From a checkpoint of a small transformer trained on Wikipedia.
Training: a variant of SOAP for these matrices, 119M tokens, 3638 steps.
Each number is 128 + 32 x the weight over its row's rms, rounded and kept within 0 to 255. Layers, rows and columns count from 0. The size above them is the row's rms in percent of the matrix's.

# layer 4 MLP up, 384x96, rms 0.0747, rows 42-58, columns 0-95
size [104 111 108  99 100  96  98  89 106 123 116 116 105  92  99 103  75]
[[133 106 166 169 134 103 144 147 112 102 131 161 129 134 150 148  64 166  86 141 102 113 160 124 170 137 188 131 145 103  93 168  83 164 105  76 156  67 116 180 151 112  84  74 177 127 164 167 111 129 134 120 117 137 104 128  78  99 157  92 110 148 106  43 130 130  88 103 144 152 136 119 105  80  67 156 129 146 147 129  58 106 131 164 139 201 120 206 122 124  89 120 116 140 109 112]
 [121 154  99 146  85 158 113 149  90 144  51  68 145 102 106 133  70 116 141  88 106 134 119 175 128  91 183 128 134 137 100 147 119 105 117 142 115 130 154 145 125 132 135 108 168 160 150  88 184 138 154 127  84 123 164  96 143  97 149 162 151  82 187 107 115 129 130  98  25 146  70 181  70  94 132 146  75 100 161 141 119 133 161  81 143 110 138 171 132 159 133 151 121  73 179 157]
 [ 68 142  99 168 122 173 140  88 135 126 109 147 152 113 117 107  95 142 113 139 118 148 167 113 150 139 109 120 156 119 154 125 141 134  73 126  78 126  96 145 165 125 133 102  90 142 143  89 175 136 110 112 163 151  86 101 106  69 115  70 146 143  88 177  52 110 101 143  59 124 117 145 168  30 169 137 130 102 176 129 132 119 170 194 166 123  94 100 111  92 127 199  91 129  90 107]
 [122 176  97  73 142  96 120 156  84 147 111 124 190 139 197  86  98 131 115  72 144 133 156 115 136 150 112 125 165  72 161  92 128  97 137 150  58 127 145 118 108 116 162 104 157 178 104 104 193 110 133 157 138  96 139  98 113 217  97 157 123  85 137  88 115 149 146  98 106 175 153 160 134 139 137 122  93 193 140 124 115  87 141 157 106 188  57 108 145 108 124 121 104 173 158 111]
 [162 144 139 100 125 156 141 150 135 129 131  98 109  84 178 137 139 195 113 172 139 116  94 144 142 108  60  99  81 131 102 140 113 113 103  53  89 114 136 118 163 139  98 123 139 123  61  65 123 128 116 130  96 148 128 101 123 148 153 140 164  67 101  91 170 123 151 165 118 162  82 130  79 123  62 119 109  88 115 107 131 183 126 132 174 133  86  41 101 133 205  95 141 146 148  92]
 [ 91 140  85 131 124  52 115 147 145 151  81  84 164 124 180 124 100 161 143  89 107 125 201  77 167 198 103  88 172 160 107 124 132 178 166 138 124 140 112 100 135 106 133 117 179 139 133  79 111 107 102 142 144 131  91 140 118  96 111  97  69 175  97 123 187 195 112 137 133 153 117 158 131 160 186 124 133 143 156 139 142  69 130 106 113 113 125 130  73 139 156 150 166 153 185 176]
 [126 175  93 136 152 123  98 149 122 109 147 127 151 141 116  93  93 138 170 141 108 153 101 172 131 111  49 138 115  83  76  98 194 130 126  94 141 192 128 101 130 135 168 131 176 143 115  91 159 143 172 107  83 153 143  84  73  98 146 130 114 121 145 115 152  77  83 152  81 197 111 103  87 152 138 136 158 145 175 172 172 140 136 173 186 181 125 119 168  92 103 138 112 150  59 142]
 [ 99  98 166 184 110 129 177  91 170  40 169 163 147  95 155  79 132 206 112 113 116  91 168 123 162 102 124 149 135  84 117  92 132 140 203 125  98 133 104 136 152 146 150 138 132 113 149  97 135  94 130 136 118 149 150  87 142 115 138  91  95 106  41 125 101  81 148 101 120 161 166 190  72 110 111 133 144  88 142 123 170 144 144 113 132 139 155 169 194 180 128 138 108 105 113 138]
 [ 81 177  54 102  82  90 132 155 144 131 122  68 155 108 162 117 157  70 109 208 121 125 160 103 121 172 144 134 110 149 108  65 152  92 152 165 110 134 107 119 187  93 120 151 112  73  83 148 168 171 152 160 133 120  86 122 189 141 163 126 158 124 138 171 113 120 175 144 131  86  63 159 114 117  67 148 136 173 184 114 100 146 129 126 117 103 121 155 162 105 127 154 141 161 111 131]
 [ 81 134  89  88  57 146  88  97 135 161 153 128 153 129 145 134  93 133  92 126 145  90 138 194 104  64 166 115 143 162 102 178 146 138 160 153 118  67 162  98 122 179 149 112 124 116 166 107  60  95 168 115 130 103  91 110 130 182 148 108 161 122  83  81 163 163 184  74  93 122  85 110 127  82 132 102 155 129 111 113 186 177 129 123 127  90 138 157 126 156  85 164 137 154 153 159]
 [103 120 111 143 114 162 112 168  68 196  99 119 135  87 158 107 150  77 184  83 133  90  74 136 109 122 149  96 117 118 131 140 201 119 187 162 174 186  76 150 171 147 154 119 119  85 175 114 151 132 109  69 140 117 127 108 130 132 135 151 116 161 149 117  97 175  93  79 113 127 130  92 117 123 118 149 125  75 156 118 173 129 103 125 148 172 145 176 108 219 132 167 125 101 171 116]
 [156 126 157  54 114 101 160 143  46 171 148  99 170 132  97 111 121 122 121 137 141 189 159 148 171 118 138 121 122 126 167  62 147  82 110 117 108 143 161 156 153 154  68 162 141 130 165 128 110  98 142  78 182  90  67 142 153 144  36 136 147 108 123 112  98 131 148 129 162 134 101 151  97 126 150 137 138 153  94 144 127  91 166 164  74 131  79  82 176 106 178 113 118 106 163 105]
 [141  99 104 124 142 124 138  90 160 137 125 113 173 159 105 194 129 100  62 112 137 115 126 190 147 124 124 173 107 156 126 142 124 157 137 171 164 119  62 131 156  89 154 136 123 169 134 100 139 127 205 115 159 132  95 189 189 103 144 125 135 136  92 133 169 151 106  90 125 108 132 145  53  43 117 131  80 104 140 115 140 198 143 148 122 130 151 136 142 167 147  81  58 132 185 109]
 [156 100 193 135 175 118 125  98 131  92 183  90 127 110 175 138  62 146 144 124  85 162 128  91 113 127  93 121 144 133  94 143 138 144 118  64 179 112 117 187 135 128 135  84 193 153 161 121 122 111 118 132 166 117 131 105 100 103 163  94 124 174 104  87 117  73 107 126 128 193 136  93 139  91 127 206 166 162 163  76 138 166 109 166 162 118 205 163 104 116 144 110 144 145  83 130]
 [146 166 148 129 150 131  51 138 118 159 122 140 136 165 141 120 167 124 140  74 127 106  99 125 128 121  77  91 140 121 104 140 132 140 159 144 116  87 130  81 144 114 179 124 127 108 145 130 163 185 107 102 146 204  71 120 139 106 131 113 108 157 183 100 162 139 144 167 117 136  81 175 132 185 138 158 151 167 149 106 113 116  99  84 176 109 166 108 118 233 149 167 150 125  31 117]
 [135 115 118 222 145  75 115 113 146 151  92 126 130 136 131 137  86  97 155 104  99 144 116  75 103 168 112 135 137 112  58 110  79 160 107 142  47  96 110 132 148 153 161 114 148 174 161 126 218 160 125 126 156 114 108 112 160 182  99 121 110 148 115  84  94 120 101 119  78 105  89 150 123  96 105 116 132 151  98 129  80 158 178 156 132  86 145 196  99 167 124 126 149  96 120  72]
 [107 168 139 103 175 132 163 164 140 141  72 152 102 159 145 144 157 102 127 129 159 105 150 131 112  95 136 124  94 136 169 113 104  67  74 160 140  90 156  85 103  89  89 138 182 128 114 104 137 183 115 144 145 121  93 160 111 124 171  76 136 140 116 120 111 148 167 141  94 129 149  89  93 210  89 123 166 144 134  38 179 154 165 122 177 199 156 142 132 146 179 115 184 109 148 106]]
# layer 4 MLP down (transposed), 384x96, rms 0.0743, rows 42-57, columns 0-95
size [100 127 110  99 111 102 101  80  87 138 111 105 117  93  86  92]
[[ 76 152 134 166 125 118 157 162  62 166 113  96 115 107 124 184 170 101 116 130 166 139 141 157 146 109 102  91 103 119 110  87  82  85 134 141  78 151 150 119  93 172  80 178 129 101 101  96 117  93 128 114 115 143 115 146 104 169  79 183  96 102  86 120 119 130 136 114  76 105  74 122  99 194 154 123 127 135  49 137 179 143 113 199 151 114 146 134 100  78  97  90 152  69 139 153]
 [ 77 148 165 132 166 101 146  78  61 127 139 121 131 151 115 142 104  89 134 177 132 185 137 130 172 115 114  98 125 106 135 146 164 130 101 114 126 139  99  99 153 117 137 177 171  85 130  80  66 117 138 146 126 131 175 108 129  62 119 170 114 107 124  83 140  12 137 118 140 156  93 172 130 207 140  44  91 121  76 134 162 138 144 140 132 141 136 138 101 135 172 113 162 129 134 151]
 [ 84 121 181 196 102 133 129 158 101 132  87 162  87  95  96 129 177 157 120 149 106 133 181  96 112 170  54 133 115 128 108 173 130 113 100 124 103 167 175 128 132 202 149 182 136 138 143 118 198 108 163 145 167 134 123 105 123 153  36 108 135 156  87 116 138 149 140 124  97  80 133 100 204 141 156  81 165 137 109  94 130 119 167 150 139 185 141 110 118 125 164  99 126 118 150 147]
 [163 129  81  81 143 130 116 129 134 153  68 109 174 152 159  85 139 208 118  85 157 126 163  94 136 212 146 184 101  86 120  96  78 157 156 124 106 155  89  98  93 143  91 139 124 105 135 142 145 116 132 158 159 116 126 102 122 109  80  59 134  94 125 117 137 150 147 175 115 116  95  95 105 104 152 147 129 200  58 132  98  98 105 104 111 201 118 142 133 136  91 107  95 158  79 122]
 [159 122 122 150  91 156 115 103  82  76 157 148 139 122 131  79 107 165 100 135 108 209 109 158 194 104 163 158 113  90 129 134 132 128 135  95 132 111 102 148  76 137  67 116 107 145 136 127 174 107  60 145 110 101 147 190 176 151  78 151 102 167 183 148  85 130 135  84 167 128  99 128 117 185 143 140 120  71 165 122 154 107 147  74 111 163 149  97 125 116  91 167 175 186 119 150]
 [112 134 173 157 135 101 142 133 146 160 131 160  57 125 147 151 164 143 180 175 157 153 118 111 161 120  99 142  67 131  83 139  79 115  81 156 146 104  87 186 132  95 134 172  94 109 118 135 171 140  93 132 163 127 131  63 124  96 156  94 128 124  99 102 171 174 106 111 109 117 144 203 143 173  48 141 161 126  97  67 160 154 132  60  97 102 121 117  90  97 113  70 132 120 134 136]
 [122 135 136 177 158 121 156 123 151  86 204 125 134 103  81 154  96  79 100 126 165 203  98 140  94 162 138 127 100 138 119 158 126 128 120 112 135 206 106 121 119  97 182 137 127 118 163 157 152 135 163  99 141  89 165 144 184  68 110 142 177  88 110 193 154 121 112 128 176 166 125 151 127 129 121 101 164  86 132 126 135 196 215  84 117 112  89 126 148  94 125 113 127 110 140 185]
 [145  92 131 108  96 157 109  94  98 142 119 110 129 124 159 115 121  85 132 144 121 169 106 149 145 132 130 109  97 113 110 163 167 140 107  88 142  34  93 163 127 115 144  81 108 123 161 114 129 147  97 109 189 137  69 145 110 115  96  62 116 152 146 171 132  62  96  71 136  80 117  49 108 105 162 151  89 166 129 142 103 159 119 179 171 139  88 113 141 116 202  85 124 177 128  75]
 [159  90 151 137 184 161 164 103 138 111 127  80 114 137 106 147 133 147 120 170 127 159 102 124  78 152  98 132 148  94 179 133 193 132 127 136 154 103 149 118  73 186 150 107  98 119 165 130 146 105 149 198 184 153 153 110 127 165  93  74 139 131  63 144 160 124  98 136 113 147 154  97 111  96 124 198 174 125  98  87 177 104  94 216 136 106 128 152 174 118 118 102 156  94  99  80]
 [116 109 141 107 188 100 132 125 109  79 118 133  99 112  93 180 160 101  99 121  92  50 172 145  62 110 163  78 109 115 128 158 164  92 128 109 127 137 118 106 122 156 156 100 130 165 108 148 109 154 136 134 161 117 126  45 171 197  84  94 123  73 159 139 112 127 186  35 154 111 106  89 160 165 112  89 137 112 102 133 160 169 167 158  94 162 148 130 134 166 134 139 131 103 124 100]
 [143  53 118 160 100 105 131 142  68  97 101 117 107  79 173  94 116 118 195 132 102 134 170 158 112 127 121 111 175 120 193 150 168 118 158  51 122 161  88 141 174 156 133 119 144 105 171 101 140 104 161 108  96  52 168  94 172 119 122 163  98 138 145 113 150 157  73 158 188 108 129 129 121 193  48 146 101 152 116 115 134 148 144 134 173 138 144 127 119 122 116 154 135 139 174 117]
 [143 112 163 127 151 122  81 153 123 118 240 138 144  92 171 108 124 151 115  77 116  72 127 161  73 118 108 170 172 147 124 137 142 174 151 192 112 129 126 156 138 114 143 131 133 106 135  91 158 139  89 120 101 147 101  63 148 192 198 135 169 156 120  84 156  54 139 139 155 160  99 135  97 112 190 145 132  90 166 121  85 114 123 143 143 118 117 133  86  79 177 105 112 113 130 108]
 [ 83 120 186  84 150 147 169 133 172 140 146  82 126 185 175  67 129 147 129 134 166 113 114  78 141 124  71 112 135 136 134  86 176 144 132 144 167 124 161 185 121 135 133 133  82  97 113 108  77 152 135  97 140 179 138 120 124 102  78 139  90 152  91 141 168 158 147 118 131  57 128 174  53 108 102 116 118 130 168  74 124 190 141 101  96 103 132 113 179 169 126  65 105 102 145 123]
 [104 127 129  91  87 185  84 163  85 205  60 132 126  90  50 126 159 119  53 147 109 135 123 151 144 152 142 146 126 133 160 140 140 108 145 156  91 139 162  67  90 106 134 187 141 104 172 143 119 140 171 125  88 107 111 145 127 110 103 172 126 147 155 107  97 202  98 118 134 109 160 144 168 183 106  68 136 101  94 189 103 113 164 144 157 156 166 116  93 134 104 140 128  98 112 118]
 [137  55  68 162 131 130 149 115 143  76 138 147 107 129  93 105  95 162  91  71 160 115 136 106 149 100 164  98 128 144 156 124 156 128  65  98 147  88 110 117 184 128  97  44  66 128  89 144 117 155 174 138 113 134 110 159 114 127 155 127  76 120  75  87 171 100  99  98 144 157 175 188 132 101  94 117 118  87 117  88 151  92 120  88  85 117 132 130 129  96 116 183  79 119  95 163]
 [131 113 221  57 104 163  59 146 163 127 168 125 153 107 198 131 194 202 123 143  92 141 116 144 118 102 157 166 163 117 143 130 121  98 123 119 139 133 121 111  98  85 154 162 128 160 105 165 130 135  93 166 105  93 127 158 139  91 156 140 141 129 141 111 165 126 129 113 199 179 176 101 175 125 139 178  93 106 108 146 141 112 149 170 123 135 202 113 107 110  81 162 153 139 158 151]]